config = dict(
    num_hidden_layers=9,
    hidden_size=384,
    num_attention_heads=6,
    num_key_value_heads=6,
    head_dim=64,
    intermediate_size=1024,
    vocab_size=16384,
    hidden_act='swiglu',
    norm='rmsnorm',
    norm_place='pre',
    norm_eps=1e-06,
    positions='rope',
    rope_theta=10000.0,
    rope_fraction=1.0,
    qk_norm=False,
    attn_scale=0.125,
    bias='none',
    tie_word_embeddings=False,
    parallel_block=True,
    init='normal',
    init_std_qkv=0.0396,
    init_std_o=0.0,
    init_std_up=0.0396,
    init_std_down=0.0,
    optimizer='soap_variant',
    learning_rate=0.00374,
    beta1=0.95,
    beta2=0.95,
    weight_decay=0.052,
    lr_head=0.00673,
    max_grad_norm=1.0,
    warmup_steps=200,
    schedule='wsd',
    decay_fraction=1.0,
    decay_shape='linear',
    final_lr_fraction=0.0,
    batch_tokens=131072,
    max_seq_len=1024,
    doc_mask=True,
    train_tokens=697500000,
    max_steps=5322,
    dataset='wikipedia_en',
)
Each number is 50 + 10 x the weight over the matrix's rms, rounded and kept within 0 to 99. Layers, rows and columns count from 0.

# o: layer 4 attention output (transposed), 384x384, rms 0.128, rows 253-255, columns 256-383
# v: layer 4 attention value, 384x384, rms 0.139, rows 254-255, columns 256-383
# q: layer 4 attention query, 384x384, rms 0.105, rows 256-280, columns 256-383
# k: layer 4 attention key, 384x384, rms 0.102, rows 256-279, columns 256-383
o253:53 61 43 54 50 46 55 29 54 51 31 59 42 59 60 69 53 53 53 58 40 38 48 42 64 40 48 52 32 48 54 44 62 52 47 46 56 60 45 58 53 58 65 55 58 62 57 56 55 32 49 56 50 59 52 35 58 50 44 51 55 62 53 56 48 53 56 55 47 46 52 57 61 47 55 48 54 62 44 44 55 60 39 60 54 41 43 41 55 37 47 53 51 46 50 57 53 42 56 56 52 46 48 47 42 53 51 38 64 43 48 64 52 50 33 47 54 55 55 44 54 46 53 47 55 56 51 53
v254:49 48 49 76 48 40 51 32 34 39 51 55 51 42 44 46 63 54 60 61 59 46 47 44 54 39 46 59 46 44 50 50 59 40 48 54 53 59 65 32 44 63 45 49 48 62 41 47 53 37 44 30 43 40 56 53 59 62 56 36 53 42 36 40 57 48 53 41 66 39 37 47 44 57 28 62 44 57 45 47 35 36 53 69 60 48 23 50 49 52 50 56 59 50 36 53 50 60 38 43 67 58 49 49 46 40 46 47 65 60 46 56 43 48 56 47 45 54 33 47 35 49 65 25 53 55 46 52
o254:45 50 44 56 45 51 53 38 48 47 45 42 63 54 42 46 66 57 50 60 49 38 49 40 55 43 51 47 67 47 45 51 47 57 51 41 57 55 44 48 26 49 52 40 42 51 49 88 48 44 43 31 33 55 57 51 57 53 42 51 52 43 44 50 51 46 58 40 39 56 47 33 40 42 48 52 59 53 57 51 39 45 54 49 47 42 40 49 35 52 55 38 48 70 40 52 51 65 42 49 70 63 41 47 49 53 38 59 36 47 50 54 56 49 39 61 58 56 42 54 59 47 51 38 65 56 47 37
v255:45 51 59 50 57 44 64 34 64 57 45 49 29 40 62 43 60 53 57 52 70 43 44 55 51 32 48 48 58 67 49 51 40 42 64 53 45 52 51 42 55 46 53 54 57 45 53 37 61 48 43 62 44 60 34 53 44 46 54 35 47 59 62 72 45 58 46 53 42 71 68 51 46 52 51 42 42 61 35 30 38 51 57 41 41 55 48 30 55 31 42 46 53 51 48 38 47 43 66 49 39 47 55 56 70 47 58 50 47 34 41 62 49 51 57 46 53 50 51 60 72 43 40 40 39 43 48 40
o255:41 32 43 59 55 57 55 42 53 65 48 48 53 45 54 50 52 50 57 62 45 44 42 39 51 44 51 48 52 62 42 58 35 47 53 54 64 45 45 42 40 56 55 52 55 55 53 44 43 57 54 50 56 44 33 50 46 51 47 39 42 43 62 61 47 57 42 38 54 53 53 47 36 54 59 40 55 50 33 44 51 52 59 51 51 46 56 52 40 36 39 39 44 47 44 55 39 39 47 54 58 41 72 55 67 46 54 50 52 60 50 55 47 47 55 63 59 30 71 62 61 61 48 48 60 40 55 48
q256:34 34 48 43 50 48 48 56 31 46 55 56 58 34 54 54 49 44 55 52 46 35 44 52 52 47 44 52 66 52 50 64 53 70 66 43 55 56 47 68 46 63 53 61 50 56 56 48 48 50 39 59 35 58 46 42 46 53 53 61 53 42 54 63 43 56 62 55 54 53 38 48 54 52 52 44 39 44 40 46 71 55 53 57 50 35 68 39 54 57 32 61 61 60 61 54 50 57 30 41 52 53 44 47 49 58 45 57 52 55 46 54 38 51 47 53 53 42 42 63 56 54 50 47 52 50 76 60
k256:56 45 59 67 56 66 55 41 65 56 39 49 66 63 51 54 42 64 37 52 56 59 51 56 37 59 42 34 43 70 51 48 57 32 52 56 38 47 47 45 32 52 58 46 46 48 61 46 55 45 56 48 46 51 50 59 45 44 52 37 46 56 33 57 57 31 51 45 63 57 49 63 47 37 52 58 51 48 54 46 37 41 49 34 48 54 54 45 49 59 53 43 53 48 58 38 64 49 49 50 40 55 51 52 59 27 50 53 58 60 49 63 61 42 51 61 58 63 55 51 45 50 50 32 53 50 53 40
q257:43 51 52 59 49 62 66 48 56 56 47 48 58 47 46 61 37 58 55 54 49 51 46 54 38 56 52 41 38 57 43 52 51 48 37 58 62 53 65 43 50 46 66 45 55 43 53 56 43 51 50 49 51 55 49 37 45 51 41 44 37 40 35 43 52 43 52 50 47 63 42 52 50 49 45 65 58 46 38 49 41 54 53 58 39 49 51 61 55 44 61 52 52 42 43 51 56 53 51 39 58 64 50 50 61 43 41 63 36 43 45 54 45 45 49 64 57 44 39 48 53 44 48 53 55 49 46 52
k257:57 42 65 49 59 55 42 45 62 40 45 51 61 57 53 51 35 57 61 58 55 59 53 50 58 62 54 42 59 54 63 59 52 47 47 58 39 56 59 42 46 48 54 38 40 37 62 50 51 33 53 44 51 53 50 55 58 54 46 48 51 65 55 63 54 45 51 57 45 51 61 52 54 52 55 58 49 58 62 46 64 45 29 39 55 43 61 50 62 55 42 41 44 52 41 43 58 58 70 51 30 55 60 53 52 38 38 70 51 57 49 62 57 36 56 52 50 53 53 57 51 52 51 37 45 38 55 35
q258:33 48 40 29 40 56 62 52 54 61 45 51 43 46 60 38 51 51 46 64 31 52 67 63 55 45 51 61 43 55 51 50 51 42 41 40 49 70 62 43 47 49 48 42 57 49 56 50 56 64 42 68 59 44 41 44 55 50 46 44 39 42 50 41 47 52 50 51 47 60 41 56 54 49 43 45 53 65 57 59 48 51 56 48 43 62 39 50 56 36 46 57 54 60 43 54 38 38 59 52 51 53 48 47 58 62 51 42 53 32 54 45 57 48 41 47 40 53 46 51 39 53 44 34 40 57 42 70
k258:77 60 51 51 51 47 45 39 55 49 51 50 58 46 55 46 50 41 42 62 57 67 57 59 60 62 40 49 51 49 52 49 62 36 51 53 51 50 48 40 39 49 45 58 43 52 46 45 45 59 57 37 46 40 33 47 55 54 34 61 37 68 53 42 53 43 52 52 42 56 61 48 46 53 57 51 42 49 53 48 47 47 62 69 59 42 48 46 46 53 60 40 29 54 50 40 55 46 58 54 56 56 54 46 52 38 50 47 47 46 49 57 58 33 54 50 58 52 53 34 44 53 42 46 58 54 58 50
q259:46 51 63 51 50 42 45 56 52 49 56 49 53 55 37 47 69 51 57 51 64 51 51 43 55 59 66 46 42 43 42 60 55 48 45 52 53 52 55 63 51 66 55 51 36 41 57 58 60 41 61 67 54 68 40 70 42 57 50 56 58 34 51 49 46 51 56 61 62 41 56 63 54 45 42 52 46 42 34 44 52 53 51 55 59 47 50 46 50 48 57 40 51 59 50 47 55 55 47 35 44 41 53 56 38 53 54 48 50 53 52 56 38 44 57 55 43 56 39 50 61 36 46 53 65 44 63 52
k259:38 50 53 53 51 52 55 52 41 52 57 79 66 49 42 64 49 54 43 52 46 49 44 52 49 41 44 45 53 41 64 64 42 38 61 41 43 57 43 57 46 49 25 47 58 56 58 57 32 53 54 33 48 46 72 57 57 55 52 58 44 49 42 47 60 58 54 62 41 60 56 56 37 42 59 36 46 53 56 52 50 57 40 55 44 60 45 42 39 41 48 51 39 36 58 45 47 48 51 75 57 51 55 43 54 48 56 62 46 41 43 55 45 50 51 58 47 43 35 65 57 51 50 53 46 56 59 37
q260:51 51 52 64 61 65 46 50 47 50 53 40 74 53 43 53 46 36 59 46 59 59 34 30 48 56 42 51 53 55 33 58 55 46 61 57 48 54 52 49 58 51 31 45 47 57 52 46 49 35 57 68 34 54 64 47 45 52 59 46 64 57 46 70 53 46 39 44 66 60 56 50 35 42 44 62 46 33 34 42 44 53 41 59 54 40 60 53 50 52 54 55 52 30 54 44 56 69 38 38 32 55 50 57 49 40 54 46 43 53 39 59 34 40 48 58 62 43 43 37 53 41 35 56 59 47 53 48
k260:45 46 50 51 45 52 66 52 47 66 62 52 64 55 58 47 50 53 47 56 57 39 47 53 56 38 47 51 49 45 61 58 45 56 57 52 57 52 56 38 53 50 65 51 46 39 64 50 28 53 60 57 57 39 67 49 56 59 51 46 52 49 51 47 43 41 50 38 42 51 55 40 46 45 40 42 51 45 61 28 67 41 40 43 36 49 51 51 51 52 42 52 31 44 48 54 49 48 61 46 50 51 51 48 49 50 59 62 55 52 49 51 50 54 53 55 41 50 45 63 39 54 60 55 52 48 52 35
q261:50 55 49 38 70 59 47 54 44 26 64 47 30 39 35 48 37 42 35 52 39 54 53 57 56 44 46 51 60 59 73 50 44 38 56 33 31 48 36 61 53 47 45 38 45 53 44 73 42 52 53 49 46 57 44 48 50 39 55 45 28 58 55 50 41 69 63 45 33 60 61 43 68 43 55 34 38 51 52 44 57 56 80 57 64 47 51 61 53 50 49 58 39 51 48 52 65 49 45 48 54 40 68 53 53 65 41 40 44 61 39 51 45 48 40 60 34 26 81 29 61 65 57 61 45 57 51 49
k261:48 47 41 52 50 47 66 51 52 55 35 49 58 49 64 60 51 42 69 48 47 46 44 49 58 57 44 41 37 57 40 47 56 43 36 67 61 31 51 48 51 48 55 43 51 45 33 55 54 39 51 68 52 39 56 33 44 56 53 40 44 38 60 43 50 58 39 51 58 46 52 43 56 54 52 63 45 43 72 56 69 46 34 32 43 41 75 61 55 33 64 64 57 37 63 55 44 32 55 64 40 60 61 53 55 39 57 59 33 37 61 52 54 49 55 77 49 50 51 53 38 60 54 61 67 46 31 53
q262:55 54 39 56 55 47 52 59 31 40 49 39 67 58 51 63 55 45 59 62 56 58 56 53 42 28 50 36 30 57 46 46 43 47 46 58 50 39 47 63 54 52 43 31 44 36 53 41 59 32 40 65 59 40 41 48 51 51 50 51 78 45 51 65 35 53 54 43 60 58 41 38 41 60 57 51 21 33 48 68 58 61 31 45 67 54 43 55 57 47 38 47 49 35 67 33 53 55 40 51 37 39 52 40 46 53 43 56 55 46 42 58 31 54 45 47 45 42 62 43 54 45 52 56 42 56 50 60
k262:40 40 57 63 61 47 50 42 50 54 65 59 41 39 36 49 56 35 53 53 27 54 51 44 60 54 51 60 59 36 48 41 49 71 40 44 33 48 25 54 42 55 45 43 45 46 40 53 47 42 52 51 61 59 62 39 36 69 38 48 42 36 53 46 53 43 50 48 43 44 63 53 44 58 47 60 41 49 37 57 56 61 48 51 44 52 41 40 49 56 45 54 59 35 45 46 45 57 41 33 65 63 50 48 66 37 61 63 59 40 59 53 49 57 47 56 53 49 47 60 56 54 60 58 46 56 50 49
q263:65 49 52 41 62 56 46 53 42 56 35 53 37 47 53 45 31 62 48 45 49 40 51 47 46 44 48 43 46 30 44 53 52 38 56 56 38 49 40 34 47 33 54 43 60 35 48 47 47 70 46 53 53 36 41 48 53 60 32 56 38 50 51 40 39 46 61 59 41 49 40 41 49 44 54 57 45 57 60 61 56 62 68 53 41 68 53 50 47 51 51 45 55 46 52 58 30 36 35 53 74 58 63 57 34 65 43 62 49 35 40 62 56 50 49 49 69 39 46 46 34 68 63 47 52 60 53 57
k263:58 43 42 50 43 52 41 45 56 60 34 52 34 49 44 46 46 48 43 53 58 51 66 62 50 58 67 44 48 39 52 48 53 54 41 53 46 54 35 50 50 55 52 40 45 51 41 54 66 68 44 49 56 56 36 56 36 44 45 58 52 47 44 48 46 64 51 51 49 42 49 49 38 56 60 63 55 53 33 54 48 45 59 54 63 48 55 61 40 48 59 54 58 53 49 41 58 61 42 42 51 63 65 48 49 48 45 43 52 57 53 53 61 52 41 48 54 53 52 57 54 61 37 48 44 55 43 53
q264:48 45 56 27 52 58 49 46 65 72 26 57 42 55 53 67 49 72 39 48 45 40 46 56 46 50 46 60 32 42 36 53 54 38 70 54 46 70 49 44 45 42 64 43 55 55 44 57 48 61 54 46 41 46 27 58 50 43 50 46 30 68 50 37 66 54 55 62 33 52 48 51 62 44 53 59 40 55 59 49 43 55 54 56 41 49 47 59 53 53 55 45 33 54 53 53 38 53 43 57 57 52 49 48 41 59 40 50 51 53 54 41 54 37 59 36 52 55 34 53 36 49 52 37 61 50 70 67
k264:42 58 50 43 38 52 45 57 67 61 52 63 64 50 45 58 47 72 37 61 51 43 54 64 36 48 42 62 32 42 53 46 63 37 56 31 52 44 51 63 36 58 44 63 60 53 59 45 57 43 52 55 39 37 59 82 56 67 45 55 47 38 50 66 45 42 43 47 57 47 50 59 57 43 35 63 49 50 57 58 43 53 55 41 50 63 36 24 36 50 48 34 38 59 41 43 38 51 52 44 44 59 46 65 36 59 35 49 34 74 51 36 54 56 39 36 49 50 34 52 43 33 35 50 44 46 53 46
q265:51 52 36 52 46 44 44 39 51 68 57 51 64 43 37 34 62 40 57 50 42 66 49 44 48 46 46 57 21 57 39 50 46 57 39 55 25 53 51 44 57 48 61 64 56 46 75 49 47 66 47 47 37 38 35 41 62 54 55 39 47 47 62 48 59 59 62 58 60 31 59 41 46 43 44 62 55 52 47 53 46 39 49 44 54 49 52 42 62 52 54 51 64 50 58 56 46 55 66 58 61 63 47 48 49 63 49 47 62 47 59 60 39 46 49 44 51 45 41 35 48 45 61 61 57 49 36 60
k265:54 49 54 51 54 34 51 50 38 51 54 60 44 45 63 34 54 50 45 61 61 42 49 60 55 59 45 39 58 36 45 34 48 66 40 46 57 50 44 50 52 63 48 40 49 39 54 38 56 62 44 44 64 34 58 34 49 49 56 55 35 47 50 45 57 36 56 40 44 73 44 38 52 42 51 40 61 77 42 39 62 47 51 51 52 57 32 43 47 57 47 49 49 41 39 47 56 62 46 44 55 54 54 62 52 52 35 43 67 70 59 42 53 43 53 58 56 43 52 54 53 41 52 55 38 38 48 35
q266:47 65 53 54 42 53 52 55 47 49 51 51 61 42 47 63 21 55 63 53 60 39 37 56 54 55 46 39 39 47 44 47 52 26 55 46 39 73 37 45 51 36 47 50 72 64 45 51 54 49 49 47 66 48 56 54 39 59 40 49 37 56 41 60 45 42 40 56 55 70 54 50 63 45 45 52 53 50 55 56 46 48 45 51 64 67 52 58 42 46 51 57 40 55 53 53 53 51 56 43 60 53 59 70 56 46 43 52 49 56 51 48 48 51 57 42 56 45 41 39 40 55 36 56 58 32 40 53
k266:54 51 49 34 55 58 42 36 56 55 47 47 51 45 45 47 54 34 46 51 56 47 42 42 48 61 54 54 64 48 63 40 50 50 44 51 66 35 44 37 56 49 49 49 54 54 40 50 53 48 53 61 50 36 52 51 59 54 56 58 50 50 53 56 58 62 46 47 57 47 51 63 55 45 44 56 56 54 50 57 51 47 35 41 40 50 66 58 42 49 58 44 61 59 36 51 48 53 47 57 52 59 48 52 29 47 45 52 46 48 50 41 60 52 40 35 49 43 54 32 57 58 44 50 55 54 51 49
q267:34 79 52 53 37 40 44 43 44 36 62 58 52 56 62 48 71 45 53 43 64 51 47 52 54 45 61 45 43 63 46 54 62 58 29 56 50 52 60 51 48 55 59 40 45 51 42 42 55 39 31 65 62 44 56 49 49 31 51 31 52 45 40 58 54 59 58 44 46 38 50 59 48 55 50 40 52 47 57 48 43 35 26 35 59 37 63 48 53 63 54 47 50 54 42 35 60 57 56 57 49 70 41 51 50 28 61 38 55 41 60 69 57 56 48 57 60 46 51 38 46 32 51 58 50 44 32 47
k267:45 57 52 55 45 41 34 39 47 52 69 33 65 48 51 44 72 49 53 51 66 35 50 31 50 36 58 61 59 42 47 46 60 48 58 36 66 45 43 40 48 38 56 57 46 37 54 51 74 62 33 48 40 67 51 68 70 57 54 50 41 45 35 41 50 58 50 41 67 67 49 48 55 41 31 36 50 46 53 49 48 54 49 61 42 50 43 49 65 49 46 68 28 53 56 53 47 51 54 45 49 55 42 45 41 65 49 48 62 46 39 30 57 42 24 61 72 42 49 55 50 52 57 44 70 48 42 52
q268:42 68 41 57 60 39 53 73 40 42 44 49 60 46 45 42 58 45 36 40 54 58 56 40 54 45 44 71 58 58 51 67 56 65 51 47 60 54 39 80 42 42 53 62 46 43 58 42 63 35 44 55 41 46 63 51 30 36 53 34 56 45 47 44 48 41 50 54 46 43 62 66 35 30 39 43 57 59 39 65 56 56 35 57 60 55 54 32 47 51 50 41 36 32 45 41 62 50 58 61 47 61 42 52 46 39 76 49 55 36 42 54 48 51 50 59 50 57 54 61 53 34 51 58 41 47 34 51
k268:60 29 57 48 57 51 51 32 56 35 42 50 52 52 46 57 45 59 54 51 53 63 60 62 34 55 62 21 33 55 46 61 64 47 56 54 44 73 66 18 62 46 33 33 41 79 54 58 25 36 59 62 41 51 41 58 35 45 68 64 44 74 57 45 31 51 78 48 46 45 37 39 21 67 35 58 52 58 63 47 34 55 51 38 20 51 75 59 52 43 60 43 46 46 39 51 66 62 58 66 41 27 55 46 53 58 52 54 38 49 30 48 63 53 48 43 34 46 48 38 54 43 61 57 64 67 50 42
q269:50 53 48 39 48 42 54 51 60 46 45 53 49 58 55 46 42 61 65 40 60 49 61 46 56 40 41 53 76 44 59 62 48 61 48 66 54 64 37 45 48 26 53 54 41 62 60 52 54 47 58 38 44 46 48 46 49 44 58 50 59 56 38 64 49 64 57 54 36 53 50 67 55 55 48 53 45 52 50 54 65 56 48 56 43 49 53 57 47 41 38 63 33 59 49 47 60 65 39 30 50 50 58 46 47 54 16 42 48 48 37 46 42 32 46 51 54 46 38 48 47 63 33 31 44 44 61 53
k269:41 49 49 40 58 43 67 50 54 66 66 49 50 57 64 65 63 37 68 64 46 39 42 57 66 37 39 49 30 54 31 47 42 49 55 23 42 42 60 60 39 56 53 51 39 57 57 44 49 41 42 39 59 45 42 59 53 49 49 45 43 32 40 61 47 45 38 50 42 54 52 47 55 52 48 49 28 59 61 41 43 58 55 55 40 51 27 38 44 61 31 52 42 43 36 47 44 50 44 48 59 55 37 30 62 43 57 42 50 61 57 48 27 36 68 50 53 41 59 50 50 46 47 65 54 46 61 40
q270:53 53 51 58 38 47 51 36 56 48 44 64 44 53 54 51 53 57 52 31 49 41 42 53 59 54 57 57 51 53 59 60 44 49 63 52 29 50 44 27 46 49 59 47 51 56 51 58 42 48 57 42 38 36 42 51 58 52 49 46 50 53 35 55 52 43 42 48 37 68 66 50 62 66 53 67 49 35 58 59 58 50 47 53 46 68 67 46 51 64 44 58 47 48 48 49 65 20 27 40 45 57 53 64 62 40 43 45 27 57 52 53 41 59 43 33 67 55 52 63 58 67 51 39 54 56 32 70
k270:47 40 57 51 51 51 66 54 44 44 45 46 74 64 58 73 66 44 57 36 47 62 46 42 66 39 48 35 38 58 49 57 42 32 46 46 53 63 53 65 56 38 52 30 51 59 56 55 47 54 61 27 45 38 48 18 59 45 40 50 47 55 37 60 45 63 52 59 59 45 40 84 54 44 56 43 43 52 52 41 31 49 58 42 52 62 46 41 34 47 35 38 61 41 58 49 53 59 65 36 37 68 32 26 34 56 64 27 51 52 51 45 49 26 55 29 27 56 62 43 50 40 56 54 47 34 60 44
q271:51 65 55 36 56 48 42 34 52 49 52 43 61 50 40 35 52 44 27 48 53 46 51 28 50 50 59 61 41 55 42 40 53 44 30 48 49 48 52 57 52 52 43 52 45 56 46 50 58 51 49 73 62 50 44 42 43 37 41 46 55 36 49 57 56 45 52 49 49 30 41 60 47 49 52 49 59 44 70 55 31 47 37 69 60 41 55 43 37 43 49 37 59 70 29 42 59 53 58 59 46 67 50 46 66 50 50 30 35 71 63 37 33 37 50 37 40 50 59 34 49 43 57 52 60 48 60 30
k271:62 45 51 54 36 54 61 53 42 54 42 63 60 43 70 46 54 63 44 41 43 59 49 50 49 51 34 31 44 50 64 57 36 27 40 35 67 69 60 47 69 49 38 51 41 26 67 49 42 41 57 35 51 59 40 83 54 41 56 21 76 48 49 36 35 33 32 53 61 44 51 54 67 51 54 37 64 36 37 31 31 26 39 57 59 52 66 42 50 56 60 35 32 58 36 35 61 60 42 58 50 53 38 44 49 50 66 31 51 56 39 55 33 59 49 37 37 60 56 45 55 21 43 60 39 48 64 60
q272:51 53 61 47 54 45 51 48 53 49 50 44 57 52 49 61 40 70 56 56 53 54 59 45 42 52 46 66 54 54 40 39 59 40 45 62 40 50 55 45 50 45 28 54 46 50 65 60 44 51 54 55 52 47 48 60 35 47 39 57 53 56 51 48 63 46 53 52 20 44 37 61 40 67 52 61 38 58 49 40 52 61 61 55 41 41 62 61 54 42 40 63 47 65 41 45 54 49 61 44 53 63 47 49 52 46 45 37 52 53 43 53 50 55 46 46 61 52 38 44 54 49 46 61 36 53 45 57
k272:51 58 36 46 37 41 49 38 32 47 67 35 51 55 60 51 63 59 52 44 58 49 47 55 57 34 58 59 59 38 42 51 56 69 36 19 64 62 59 59 59 49 28 67 65 68 47 56 56 62 40 41 52 50 31 64 36 34 65 56 45 27 31 38 43 62 50 76 66 40 52 50 53 58 41 25 57 56 46 53 39 55 55 79 49 43 64 47 47 62 48 57 52 61 45 56 66 57 47 45 35 64 64 61 41 47 42 29 62 54 47 60 30 49 60 51 45 53 27 60 34 20 51 72 67 41 57 57
q273:53 34 55 35 49 41 40 62 57 45 50 35 49 58 30 53 64 50 41 46 37 47 60 68 61 32 49 54 40 56 55 44 43 62 51 46 47 38 51 50 65 45 42 31 44 41 66 41 47 65 61 38 54 39 44 43 57 75 58 38 50 39 42 46 52 41 67 43 44 54 63 37 55 44 59 41 45 65 52 60 39 43 48 53 42 42 57 51 51 63 51 42 63 41 57 53 45 56 53 47 51 38 42 46 51 44 68 62 59 46 61 36 39 64 51 37 51 49 55 60 39 34 62 48 45 39 56 49
k273:52 48 57 53 41 47 57 65 51 65 71 66 57 38 72 39 54 52 56 41 49 34 52 65 50 61 43 62 62 52 54 58 51 70 43 37 46 44 41 59 55 48 51 40 39 47 42 50 41 60 43 48 48 59 44 51 53 47 49 49 56 38 74 48 57 26 61 46 65 55 55 36 35 32 65 47 47 47 35 61 65 64 60 46 73 40 52 55 39 47 65 43 47 47 47 42 66 71 35 87 54 44 38 44 49 77 48 40 53 41 63 70 52 44 57 42 59 51 36 45 61 40 35 48 55 33 43 40
q274:54 50 57 49 55 44 60 61 34 66 49 55 34 59 58 55 44 66 46 41 63 25 44 45 55 68 51 43 60 48 53 60 59 72 37 66 52 42 52 59 52 53 48 36 51 46 43 48 47 38 58 61 36 36 44 38 53 66 67 48 65 23 45 51 50 50 52 41 58 47 45 46 74 67 51 54 31 48 60 69 47 47 34 53 45 31 62 50 69 47 39 50 36 43 57 49 45 50 63 53 33 34 56 57 51 47 45 58 54 67 40 61 37 42 55 51 67 47 46 48 50 37 61 30 62 64 46 68
k274:46 59 49 46 56 57 42 49 30 39 53 35 60 49 51 38 46 56 45 40 52 38 51 67 52 62 50 51 59 56 38 24 45 55 43 69 58 49 36 58 57 45 52 57 43 38 56 56 59 56 30 37 63 43 48 50 56 38 38 37 59 58 58 54 56 45 44 50 58 31 38 55 58 48 66 47 49 50 56 52 48 52 50 40 58 57 57 33 35 65 43 45 56 34 72 48 53 47 59 63 56 67 37 24 65 57 37 51 59 47 59 46 64 47 41 52 60 69 46 56 37 50 49 45 47 39 44 41
q275:28 45 37 44 47 50 58 53 48 51 52 47 47 28 53 49 59 67 33 60 41 45 45 34 36 52 53 53 39 57 40 53 73 52 55 48 51 49 43 62 49 62 54 56 35 43 38 45 46 70 53 70 40 53 64 52 50 48 42 51 48 57 54 50 45 43 55 63 63 44 64 56 68 49 67 57 64 43 38 45 49 49 42 49 49 50 45 39 60 47 34 44 42 46 64 55 56 50 51 61 38 46 41 38 53 67 50 51 47 35 56 52 44 47 51 47 53 42 53 49 54 55 47 52 48 48 40 58
k275:36 63 67 53 47 66 37 46 50 40 45 47 29 35 31 44 60 50 55 89 45 51 52 51 62 66 54 49 77 46 48 58 52 59 42 47 21 50 49 39 32 56 54 43 54 53 39 62 58 44 75 39 37 55 72 52 46 42 62 22 41 51 23 41 56 51 59 69 37 72 86 59 38 34 40 58 35 49 46 54 41 29 52 45 48 62 55 53 47 30 63 65 51 34 42 81 43 56 51 35 48 43 52 33 47 47 54 55 45 47 48 35 41 56 57 62 53 46 56 52 69 60 51 56 46 54 40 49
q276:48 53 42 50 41 58 56 57 48 43 23 46 58 40 61 58 56 69 50 35 68 50 39 43 62 50 22 44 68 88 51 57 41 53 46 52 45 63 32 55 43 61 43 50 44 42 35 36 46 62 72 36 52 52 43 49 43 46 47 55 52 67 54 53 41 59 54 52 53 60 50 58 55 48 56 54 48 67 43 46 46 45 36 70 30 59 49 47 53 61 47 37 36 67 66 51 57 57 68 55 62 44 51 56 53 53 67 59 58 56 39 57 65 62 49 51 36 48 47 28 47 65 47 56 53 38 62 42
k276:37 50 66 45 65 61 54 41 59 25 20 47 56 58 45 37 51 36 51 54 52 63 43 55 52 56 54 29 39 27 56 53 42 53 49 48 67 66 36 40 53 43 47 57 37 44 63 53 54 37 54 73 46 39 60 59 68 49 77 48 58 58 49 52 53 39 50 58 45 73 66 33 57 27 48 36 50 67 59 54 88 51 47 59 46 66 54 52 60 40 61 58 47 59 33 63 38 28 47 51 58 42 36 60 42 52 28 40 45 49 40 47 54 47 56 60 49 42 28 33 58 70 69 41 59 33 57 74
q277:40 57 36 55 55 50 47 50 48 46 56 67 66 52 44 49 51 58 47 40 46 55 43 24 60 55 43 50 33 51 38 30 38 67 61 55 41 30 54 62 60 38 49 48 44 49 55 46 32 52 51 49 53 50 47 33 34 40 32 53 44 39 56 49 53 40 57 57 57 46 65 54 58 48 55 52 35 48 40 58 55 55 56 56 51 40 34 47 33 59 42 34 55 18 61 31 27 45 58 49 49 49 34 33 37 40 47 41 57 42 53 65 48 42 43 50 33 65 46 52 36 36 63 55 52 48 46 61
k277:33 43 38 54 37 44 65 49 50 27 36 63 36 35 52 56 47 36 34 39 64 49 44 48 44 48 57 52 48 52 65 13 35 67 43 56 55 61 52 64 28 58 65 58 26 69 46 65 77 61 37 54 37 55 59 56 48 47 51 68 46 44 50 54 59 59 68 62 42 37 43 47 47 56 58 43 51 53 55 52 50 63 56 56 39 57 67 56 50 36 44 73 35 69 35 56 46 64 49 41 28 59 46 38 63 70 36 42 58 33 57 71 36 39 42 47 60 50 35 43 42 60 47 54 72 54 39 54
q278:40 42 53 58 63 49 38 51 57 71 57 61 40 22 62 59 56 42 52 50 52 66 47 66 37 59 43 40 47 54 42 61 43 61 68 56 44 45 49 58 64 34 32 59 57 38 56 40 39 46 53 48 71 51 55 65 50 41 59 53 52 38 38 62 42 55 54 51 72 42 62 49 34 48 56 48 45 56 46 57 42 47 33 47 69 42 63 63 61 73 48 26 59 38 63 52 55 43 52 52 32 45 56 40 75 45 59 63 42 54 40 55 58 63 59 52 45 60 38 49 56 56 54 55 66 63 52 46
k278:25 59 59 54 22 63 34 46 50 70 57 66 61 54 37 54 52 42 52 46 43 32 55 70 63 36 36 63 38 61 66 54 58 43 57 65 54 26 33 50 49 67 53 51 80 52 39 36 22 52 51 55 55 67 50 44 58 54 46 52 59 49 39 43 63 57 39 56 64 39 44 39 45 65 29 55 42 25 51 40 64 54 41 32 56 50 49 73 52 47 62 47 57 52 56 54 45 32 41 55 47 65 45 68 37 43 50 69 25 61 43 64 37 45 43 46 55 53 66 66 65 57 41 48 58 33 50 65
q279:31 50 44 42 60 54 67 69 58 44 63 24 46 54 53 40 48 36 32 69 39 40 52 45 39 51 48 49 47 53 50 36 54 49 41 38 66 39 39 45 41 56 47 59 32 47 36 59 63 44 35 67 47 43 42 37 56 55 29 39 45 38 56 58 66 47 32 38 53 55 54 59 46 44 45 56 52 34 32 50 45 46 69 49 62 41 38 45 63 56 60 43 68 54 55 42 47 56 56 32 41 63 49 45 53 43 62 37 68 42 60 65 56 61 49 43 39 69 55 37 60 58 54 60 58 37 40 55
k279:55 53 58 61 48 48 73 63 36 22 42 54 56 72 50 61 37 47 54 55 63 40 38 23 55 44 47 48 53 44 39 49 67 62 44 52 64 55 43 52 49 52 36 81 42 46 54 59 62 44 57 25 48 32 54 62 53 39 50 51 46 48 58 60 66 31 67 49 53 68 39 37 48 49 35 47 48 53 59 27 58 53 43 48 40 40 58 46 56 57 73 55 21 52 55 52 51 27 66 67 48 41 22 48 51 50 34 39 64 35 41 59 57 61 54 38 58 71 38 43 42 46 65 40 46 44 29 67
q280:49 70 38 35 65 51 27 55 56 55 36 47 33 29 57 46 66 44 43 51 62 55 54 57 51 54 62 43 45 61 57 51 68 57 42 53 60 56 62 78 39 41 56 54 47 46 42 62 27 48 51 35 66 66 66 36 38 43 41 75 51 58 60 49 38 56 36 46 46 40 35 67 56 53 59 58 29 70 49 65 38 45 57 51 59 58 45 54 29 50 44 37 39 35 64 58 70 57 47 69 55 48 39 51 45 42 59 29 50 47 65 46 55 42 62 34 49 54 30 45 50 70 55 53 42 58 42 46